config.toml
hidden_act = "swiglu"
norm = "rmsnorm"
norm_eps = 1e-06
positions = "rope"
rope_fraction = 1.0
attn_scale = 0.125
init = "trunc"
weight_decay = 0.0
schedule = "wsd"
decay_fraction = 1.0
batch_tokens = 32768
dataset = "wikipedia_en"
Each number is 500 + 40 x the weight over its row's rms, rounded and kept within 0 to 999. Layers, rows and columns count from 0. Numbers have three digits each. The size before them is the row's rms in percent of the matrix's.

# layer 5 MLP gate, 256x128, rms 0.126, rows 17-33, columns 0-127
105:460458496579421516557513446514522490564488508487480534491465581445518547499444546480485550513510455492566563410468412514510465529563470480474475445505494505531487536483567568421516492513540525464514435496522501509438484518511545485542459515484518458491469532523468538533523479521578487440498455433552471437518488524499595549536538425503459468504504530566490423520463569474477503494483
090:461529457532476555540545492497432508471586476432431471524487472463549403508498487515510523502507409539465492529518503510438426490469442525553467496512490546537499481551506523453476472555478525481515486509494543488465557519529462461466501529464449523464517481466523550451501496535489429523469491462439491417409517467532583504492497483565474555481468488532531591517464544559512587581461
107:496513476493497518492513524471541585488478495453478500546516441476527569470440484533511460497542588500486507461469521435430445408469506509460504538512519484450456448534478543458484555562519512532501553547470485564535480454500482471530524431432553452517516496436478506471411436528442492498508529519480504517516449591467488532461505563503543468501616480491551429488524576430519510483513
094:426539504521514474491467482490477507464507515526493421584471547463476507459502482500508469462447420489419512483525486550426471441532453483524551477468512531450423469570538490485479441546411507488513492522498559450587536485505504530476406467507518471536465502539553539559524523452508491490450544519524484522453549517445537439488551481519537468551520547520491517439573542461526490401546
093:429518505485482443473471530530491496591458515496528488481566479490519489537436427480518514569519575568470480488534535482477489521475457446437482525464531518484505536501474495545542487500532489564423528477468496516489490525493552529508421487493469546530457566487460438489516519514509485560561549452534494442488533538430458462476458440432471515460422407459519513483548462527433495583411
108:451510509466498460481494559418533431460447549459450508484435531494578511515491469505373554503517516471466512456503457516507552522438527444511472473616462575501482497571523492515465457485508500539591442474514457502545462514433565548489479484605448493515552487470487521471509552518523575496431504448447529514542519540503473492522479473490520500471454520474542474517544522490446508489489
098:533448463566441553543506523555520495505551502540487514565461524554457468467527537526477526522522491464434552490523596480552464499481546509462523502467481506477443567491502567485447399530536524428574524503490647520517460499535487529534460480503489517496450488517527582504501573494507436536531436483526568471546535514483511488485525447411493498496462465521439514477572479502523507510507
108:559438555474480441515506426511629507484555481503466471421482507502519465507430469518417415546460510554500445435507523522449516490544491491464513466593504478497524465558456554471463451606555491468453509476554477462518457495562475438509510479540514465508486510477475516495506514537469531522508444458530436468465503500456549508555524524519484497473510568487510478470525499520507593459442
121:441450453510516464465472535561507509458505461481532500543433465467548488569439515517535504529524506548473461456518517443565490522497513451494447541501453427546433499531493508520560545499464524532472466529445522492463465482496553591559569478497442578522543524513453489524509530531476528455557536457483531496438540591514484487449495461492400513528498550537546445538481525442568421531509
087:557458493462419528480543543464406531414580500596493541401502481530516437479452524514477479500479448474518522536557465470532505467477515542552488511607532510478524469477461523450561536516543477452471491612451514438509547500486527469494532551458477556498533524511527469556459487505483473483460485479490488494494513418554522532556479531431498554503517503507548582527505449513515489486500
101:589446470486522473489545499534533495501541517537433442477536493543603548498450495407410456548411532539488562469516534578555512479444428550540490441525540567529496488528517469469504497513478492569445536474562504585466481460443478484541467498461473475444484503582479491472517481465474439522441524545464455491510460432484495476468483488494489519481485542463529573490507497544504510499501
100:507493415543510538555550522511497514483541433481481553535460512510501498440586464451483502488460488576526575467531551468454511485508409524592506452540496479543493505545551574475438449509506468489565489536441527513488555454519528546480490491535504503466516556470514483538480401493484473530485454524477474454558514549545457553434447550542508564460519519527568451504451522502571441502510
109:504500504497538461527532503537466550485512449522525480541470464482465517466489465589539469508510457499521584524541483504416514545504471493494437408442435507489455527519605530485422421506564471461509534540462482512467524528477506527480477528517499446502468508455516485540426458458550499464501548470404533446470469459474518562511521516477549578460532499549595477468470566527494424524469
096:478476500470462549505518463519478504459537453481438533494504466499569472489484468486564530472545516533472520434441540531531513474448508480545540537514565424442480523470515470475532457581504477497482443479551492429458602503539463545528534505490518424510502509519458506488503495485416540552521545480473538455450534584488517540478514574507458489573525542582492475562605506504534443511422
100:493497577446528540573553465572488487560466584485497496552492541582491465472447518479513571587499529543551525543485538514470582493464510518428476491464484568395510499494542495471475493463458460514534508502539500494541458522440453508483492530543418517481460463515473612525497449479519485468562534531506482453508481529515443520497507508479543480474519468424532457505457454521443570514457
101:494432533555518531460527480578522460515516509432512542450489439481480426522439475525566490506516470479487500545515481516499428523443560512487452543524511485510451473570490583462555473477492552482515534548521460540514504511521538578515484420527447463482452533516445446487434505562428487587511571467502499477573490507429434550481507541451502430499522528531509447487429542516545479497478
105:469525473516493475485510450494482573516483494512507466488461550495508423512529444464469516493540514457457499503477501529530483495486444493455588470552432519423575514527507454581499472563478509525470576588569520502495521500459521407441491473518538481437428488447496520512451450484540517482492534511500500559565446504507527529447512543444521503500506556468462618452487429491600468509492
# layer 5 MLP up, 256x128, rms 0.131, rows 17-33, columns 0-127
098:510536492526429485543547468551552488483580477492497507509469452461493442440555582548524544473518508562532524494500501494509515512543482493490501424564419507456501484505530605415493446534448515534565468452518424548482538536503580486570487493487521424481477451513459519488484486502516473539525544503517451530519526483466543515455543459414539531534465518501479413489586506543556484491455
096:560474490443534515539493498537404527514488480499594516457460483558509470547492507489505555502531510501482498495570535482552465497561496528507509485563447452499519511441448545463543516528538494498478468596587503511375483521462481492523478446568482554538492569517486465590445512555500482487493478459518455498531505547552451474446494539468536507432537498559542462537525529518559482413479
111:503511514484481543432501486498529570451498526525507459603499491457471467486478501424530517505497497557452483392434467500455450524460487556495511506501507416500491411567436453475487428519480514528487472475479466506501461471540547430470478469545524533439547510442574550461453496523506574522461461538446499533480517538500543535506543505526497462464510495576525530572555490526471447406533
092:559503480405533437478497455461562596476513482532457502466468520531534465558461473501491551463526477449495482499505549541471480519492499547540470534582516425462494452503619544491533497522478507490531522471475467531518505539487520499501511550544531543549471499542599502438495531485433498510515543529493522496533547542466562435582553510500438502532433407428512548498474537430501524508502
097:481498537578419480495507473501503490545537478478482465464535443485518499503450589546481523490470420550536503479488477555515457584501544409456521499488504507473474547549508483526547496526541485499503462524448569439482467475431538516508502549459491560506502482490432435512456550507530495490446511557500504555535520503549578467455548513538556373469562515559593533481533465541493509480525
099:462432474565526535525503492490525568497523519489461510561629496476513472423464537504554412438561485492489545475552495507465558483461457603437487518549491494448474544514488503510505456497415520467460457477506520482545534532472532465416536518440475461533501506506544493405469477493492422496547500521539482502409494457475541562459518494539483473517480501501465465427462482491496541546471
101:449534475524516480559452473497445530461500483512501563422447496512464506465538454503542528541546505496570550470543578477475538525492570437525456465551460546538442568515469476566548460491503537492505467466448484558484449458458454524446430466492496594530472528495478510547473531505546543475498558467522523528484485483537490440580494500491530424555463458475509445449457514519511416562556
098:581508452475520469535531492502484438463554525481496537507465536517475479436447547587505534475518481488553517505552522467456554501547497514467537475556572501473500478506578527474476553559456513482560485516539433409471527461531488503473510502561537502498536490545493583491577491502449500461456540467501505469522539513474436489507497393473551454594441488508514525451521469582569537535437
139:479580488565526509552510496456480500543479477518514533435513533571434513396576502454482499464440480500571532467524540449431505549503503536510516503523553549475581478516468483511434468510454499471496483488525526476533531490500432463534477528537581463505480389497519527493509488417531522494461460563525460553558488530525475499502511498490469473527590484432415582478493498569471527490517
087:504470481496515433479511411560492448514450601482552482552498507415492521454571485430492493522502565512529555445496405493493472508556487565445514455514506481433485498443494544518646552449496493528465534544500515454519456498593479555487496492546487413542472456481494455526525538487517488509543569522491434555503553511470506557485531510495530483507485553518511492509473491533500477493489
110:508539484511460471558608422512525470484487460489490466513509483524549488460482441491502461553502560544483499542534520514480453560484493450443484511481470455474517538541487490562526383506513518448488478516436528626497460462515446555537580566523532509493478465430529445614489423470472537533488544522574527505539479506474538501538488465539509503471551452525494511521506461510516469469444
101:464438484508466554518514527553540457550496419503557553523493526508440506527524461486458534437440496464508595470505504491511482519559478547530492511494476490508505566574490444457541571521463532492483471491512464553425464500472504503464490521512522504517503555461499462505430485458530424483537462547455452436464453489540481555478427452542454682448517495509513489481505506508465474479494
099:507489499501466586535544494586474569529511493524550484496518453444506515455534516549537550488579511502496572534420506481502491513503489487480505484414506548526446530522489449550515466564555497513487598543494553453477506475574406542483465562571543560495439457499487500487493528505504518550536499467514474452480579517481537479471492470477529592534497493522558548479565508425508535522573
096:508461459498529460572517504544491498534491429532514500450532509540478488437503496535614478571550570538480506540516554509494555483471493497603465493492471496488541502529458557551468514524482452559535508562533526479449598499530462536548502525467542474513566452528520527540558427536501498513517567499519512504484531581538448563528540525489545523492460547525520471507574501553498435529405
101:458470502567467448521459513591458463425567550565520447421450491445575535518447472531500427442491512472488494490481504482537452544534535496452530532458457530493509500583494513527531539497502523513439503535504528436463516502519509449528506459509465498478490485454547459555493506504512482453473451500451472542504592400449493494450449548455495505421449453493552494451553526463455452547467
101:481476534497449465538533485560454502510466487538506524540513542455542454515578481562453516495522495476537585467516492490565502560547540448512566469528562475513508501461566412480542538550449506511493485519544502476523456540543501502513528467558553530462514544485474501439515508472456494545561417557492478569573530411481612461546501466484521582521531464467553529524493540485540541491450
108:525514469483528513496514476465449478488543408557518483428528462538566529566608538491516454499510543548588425506514509469461493518533491533457526528523494527448507463503527519495476465470463537521504441417515402470506523481563484451571471440512492451496491493494480486513608528539540464492559543510546582460503526522463551586507459527538510549563483523459462561488530461513512483510536
# layer 5 MLP down (transposed), 256x128, rms 0.0846, rows 17-33, columns 0-127
094:449431522546482496462479470503513467512444479520610504525518584427428524458478531392507496581496517457505449479541493473514459496463506501526528482501468515555500541521544503462518488455549532427525544544469517403450512504482499525478489508513521442551487520553554444512502534495506520567517522551478453569547508544499464403506413447501476552552501489473532415502443513508486535479538
094:445452493494549534533545417472419452560548512501494519483476495458473471456554538532538559459540472519509536470542503451422447514550531574496509518447507562475440554483494514476486481470573533556581492498513515478529525538518491502511551438578528479472458515510504607485492521564480492559502535575501508462470532528561513461467476553432533483569455558528512516559488502462560542468484
107:476592463533560544542468547429512490466499484442477472514475526419418516502513492549498488473513523452497556490409583501493485505513494477477550512493461503494463453532487525492468516488508498524504508544474484510487530494499477503556502510475359487580539521461477432457483450489586468498488569532473517570442428553471583580575537498478479522489486513531438491477527505502447565460493
092:512474529551541469457539501551499468513455469457512500516508485542538524513501512523471387493499510507508556426460518455491436482482463423575523451491573507487503591511550538423508489435499487479619492530491514471527557514500465505471452534490553489512477530525543515462519462513477453504505513566551410422505506531487528514473483493531567506556501517616543418495420525527494521470524
102:479539508439533530492446420523512533416553517427535541538455509552509440505455526382521503467449478410457509440452444513508510439529489511501450547564468441566496514420529447492558559457542536501484463545469516460460562491490520576554531494422510515511544494489480447463543518521565540563508535559509569529464489492486469487505436507498528522497544494513462482490489520477518514502503
102:558545557465511527470479519448436514453480421493515504506542472508499456463537463536461558466493476524577521516408463524485535454458459509495481440541466562556448532480449496530503540457474496390514463545514491615528567523494539538457514466477507469540514499535544460538476491463465447499489542514547579483508471455500574480444469493494435473574518499507532543448491547504532480586466
096:540458507504452467509460471487494491462550539451496478520539548507564474498537542551414479519510520397493508520449490454486485467524490530431568487489480493505516486544512505469458440505448489518475567474494508500431456519544535419523457518511501519524469406440549494511514567475536466460480503493483510537443423467423555484478545466414530456485438505518509386447505545477515501522395
096:607477478509444544433504436479524473510508474463491506512540507488509518446377486499461497550541489443548464474476472537567484496588548505547535545500544534552536497491535478450499500525511511448479521500486421471548538502465538508561448531447562594482471514525557452509523538446493516485464488517491507472546539454474582477486487423491516410517525550448430448466493487449497470456521
118:514549496445548482509517503438507536509466504525560482545542523493472485430515529507506488510542504469503515512528490483500515494538501517525530488571544601448507517459541545460390524455495455472507488529497453544492491465532445509455504482419498470456540475545511484465508508503447519494515479504550504503473474526467545540476486587530598442471577512501464709484487481539525529511463
090:514532448452471585493571569566464470472476543536550505489490526594510485552446517503453507541553416506482489526494524534534465506481569469529442473543494531526499535521492443420426473519467472535483491473503489537478501415447479475526510501482474557482490554501513474485518483548433435477525462437470463521519538486546431534466421482478535543487507495579502565548535505527480535382500
115:561469550479516452439565490520490505557478545478494530463531485518475521422505501458572497531503427556495483516607536593556490492576549446614464397452508558500490458565499491508479477493515460508475469507506473568558484500426465486465446520500504512506480512476497453518514457493528617470480490483426511519492504461483486492519546514500473505533582571509495516527485491496552482542460
097:475517558516542499457530476432507469556545521415490477524455507520499528542489469499502541472454563496483469528502461525450454538502453574595563490524492525584438457524490431486509573546528504509510531441549503509515478544493486487488508439453531538497467526449553521495512537438515503492541530590542501544520496466614518421517486490529432535463510450499502404517479416475437520485536
102:527528515546503450550445538532461491521450451518535440480585475476499472471458535480469517443474461457435464488516431536512567526471468496495478469541506560516476484458447434500551517581425571440506519514557524503460498474582533438473453520472495484531479546502485560443547499471473573500507472483551501521513429552480517538485474423449540415536524502490529591463526523502541552532549
100:526489537449534510505545557536456517458540336452433482489425570424514505459501497492476475553563534473465507483472577500429538477518518533555470495474475550538444464521488447503461499541467536487501498509492526459439493571467494476521525512460462491534537436538563530519488467504562579547502524494475506490463608567483526417476492464488498502515436476518490446508504530517455508506496
102:436487426509503462450501532521491541478535558489505524455442523436532492514521528489517425456468434442507521496502545556446480518467516492468601485471442484481417483513565476585483555468528503531572488508420492482467491467481530474501487487449506392471523541482479489455497521513509546477501460469519549558496469502512489487473470516542576542520457478638472473484569568484484452486445
098:535561471481450492505516511520585588546540527490485591446515407476493491509508454500457518532542498502504514530508538479477517422442472466469461413550384481542504448524518535537480513493496491500479543574528439549502515514618455450488496556410452519514498561506477553509535467468533551463489543512568494465487516505526507502522455480510420493491482484561519492487492482481573460486551
113:495459494465498483446395463547485440515482592515472484461505474538438521478530510498519520472394452532512409544514518501523588429494459510497435545441580494440518481552525542519499559569537551533508520500572474478500547439525483473532475472487421493488467437534542503494553542587466503442526476481526501458455439490445492536523534448514493489506505501454514543524494512435492451515491